From a checkpoint of a small transformer trained on Wikipedia.
Size: 9 layers, width 64, 1 head of 64, MLP 512 tanh GELU, vocabulary 1024, 0.878M parameters.
Architecture: LayerNorm before each block, learned positions.
Each number is 128 + 32 x the weight over its row's rms, rounded and kept within 0 to 255. Layers, rows and columns count from 0. Numbers have three digits each. The size before them is the row's rms in percent of the matrix's.

# layer 4 attention query, 64x64, rms 0.375, rows 49-63, columns 0-63
087:103100146122199145088142134117135155125108091147107143089120128162143151126141124096146084119077167182150180197145117171063154148140146124108085065128130172092141164079088117077089145153084099
095:162137197137100136150146089079144133158123164097111116014121176152078084117122171106115136164147131132116133126138073163102161105055130140100152127175129133131110153111141181136100176144164146
093:144048153167135165131099063182114129140177119152104131149062113108110083175119082167094144167149120158133122122132082175145130094116093138141101080101188103132142147166114117139131104143194178
121:057166128165104102146132104178130141152135136117144133122132165139151091127092140084069121088068112088122111142113174145183137109071082148123142189174132138089118072143131116144089215135159146
109:121103124090186138126121071137148101193100104128128123109151170134124192077076137127159164191081161139126141121148145116130148123148128168164066095086094104057099113104140101116071106120162173
097:131145172109080089090101152134108132140128128094165114061160081129052164114171138156083117147133141140099170159157145110097119184130137104111117057174116133161102143159180124166070134160104179
089:116149120136112147122130137078115093073208133088084101137093097160138097129097090125139186157082156190182130135155153101127154097147092078147116136156115121109188159150153121056131132155188105
092:132116050140127113112179094155125187123167154157098109143135107104082119121045106160145179126049131121144116145110111144103146109117155151089092150144125052109164134148128156106171147082090179
108:104138148156132150153187122163128130032144132073143131134119072097125121123169138110174160133087160079100178169142120149127132130125122122084096154154117166153054175094120153141038145134121129
107:136103096078116088118156126113143115128156103140081145076145123093158170114119121162155143159112169104217162120166133151102143124104122159125085145158055124081127134187155164106099196074106081
085:143115103116170078128130138110131152079098187114123105059128162146130154126094135099189145187119155117089120140179125113053061134092132153144151134128130178141192134149157186099113173153095105
102:134108059125158128137093165115077077130113073141068087121127131143123132125149071173175150126110089155155119110084104135034131070153148137107175135139084138123188169126111124145118133176118096
114:160139132157081154122124117175166088167168070138154094199134109114116145105167143149153133162159147114148131135127147125154157128042051116155148093132110100107201066178153135102127119115088135
101:149138083190117114111124113107167135103148087087134142175089175121140125186083162123092130115183089106180122128125096125098136146088090118103200097177076071101085150129146168076135097113110126
105:169173169132131138183214116118134128094116089124118168166130076133170167141172148099183119129104162185153105180199116109128117082108125118126116128121164097090156121105145105106105111155119054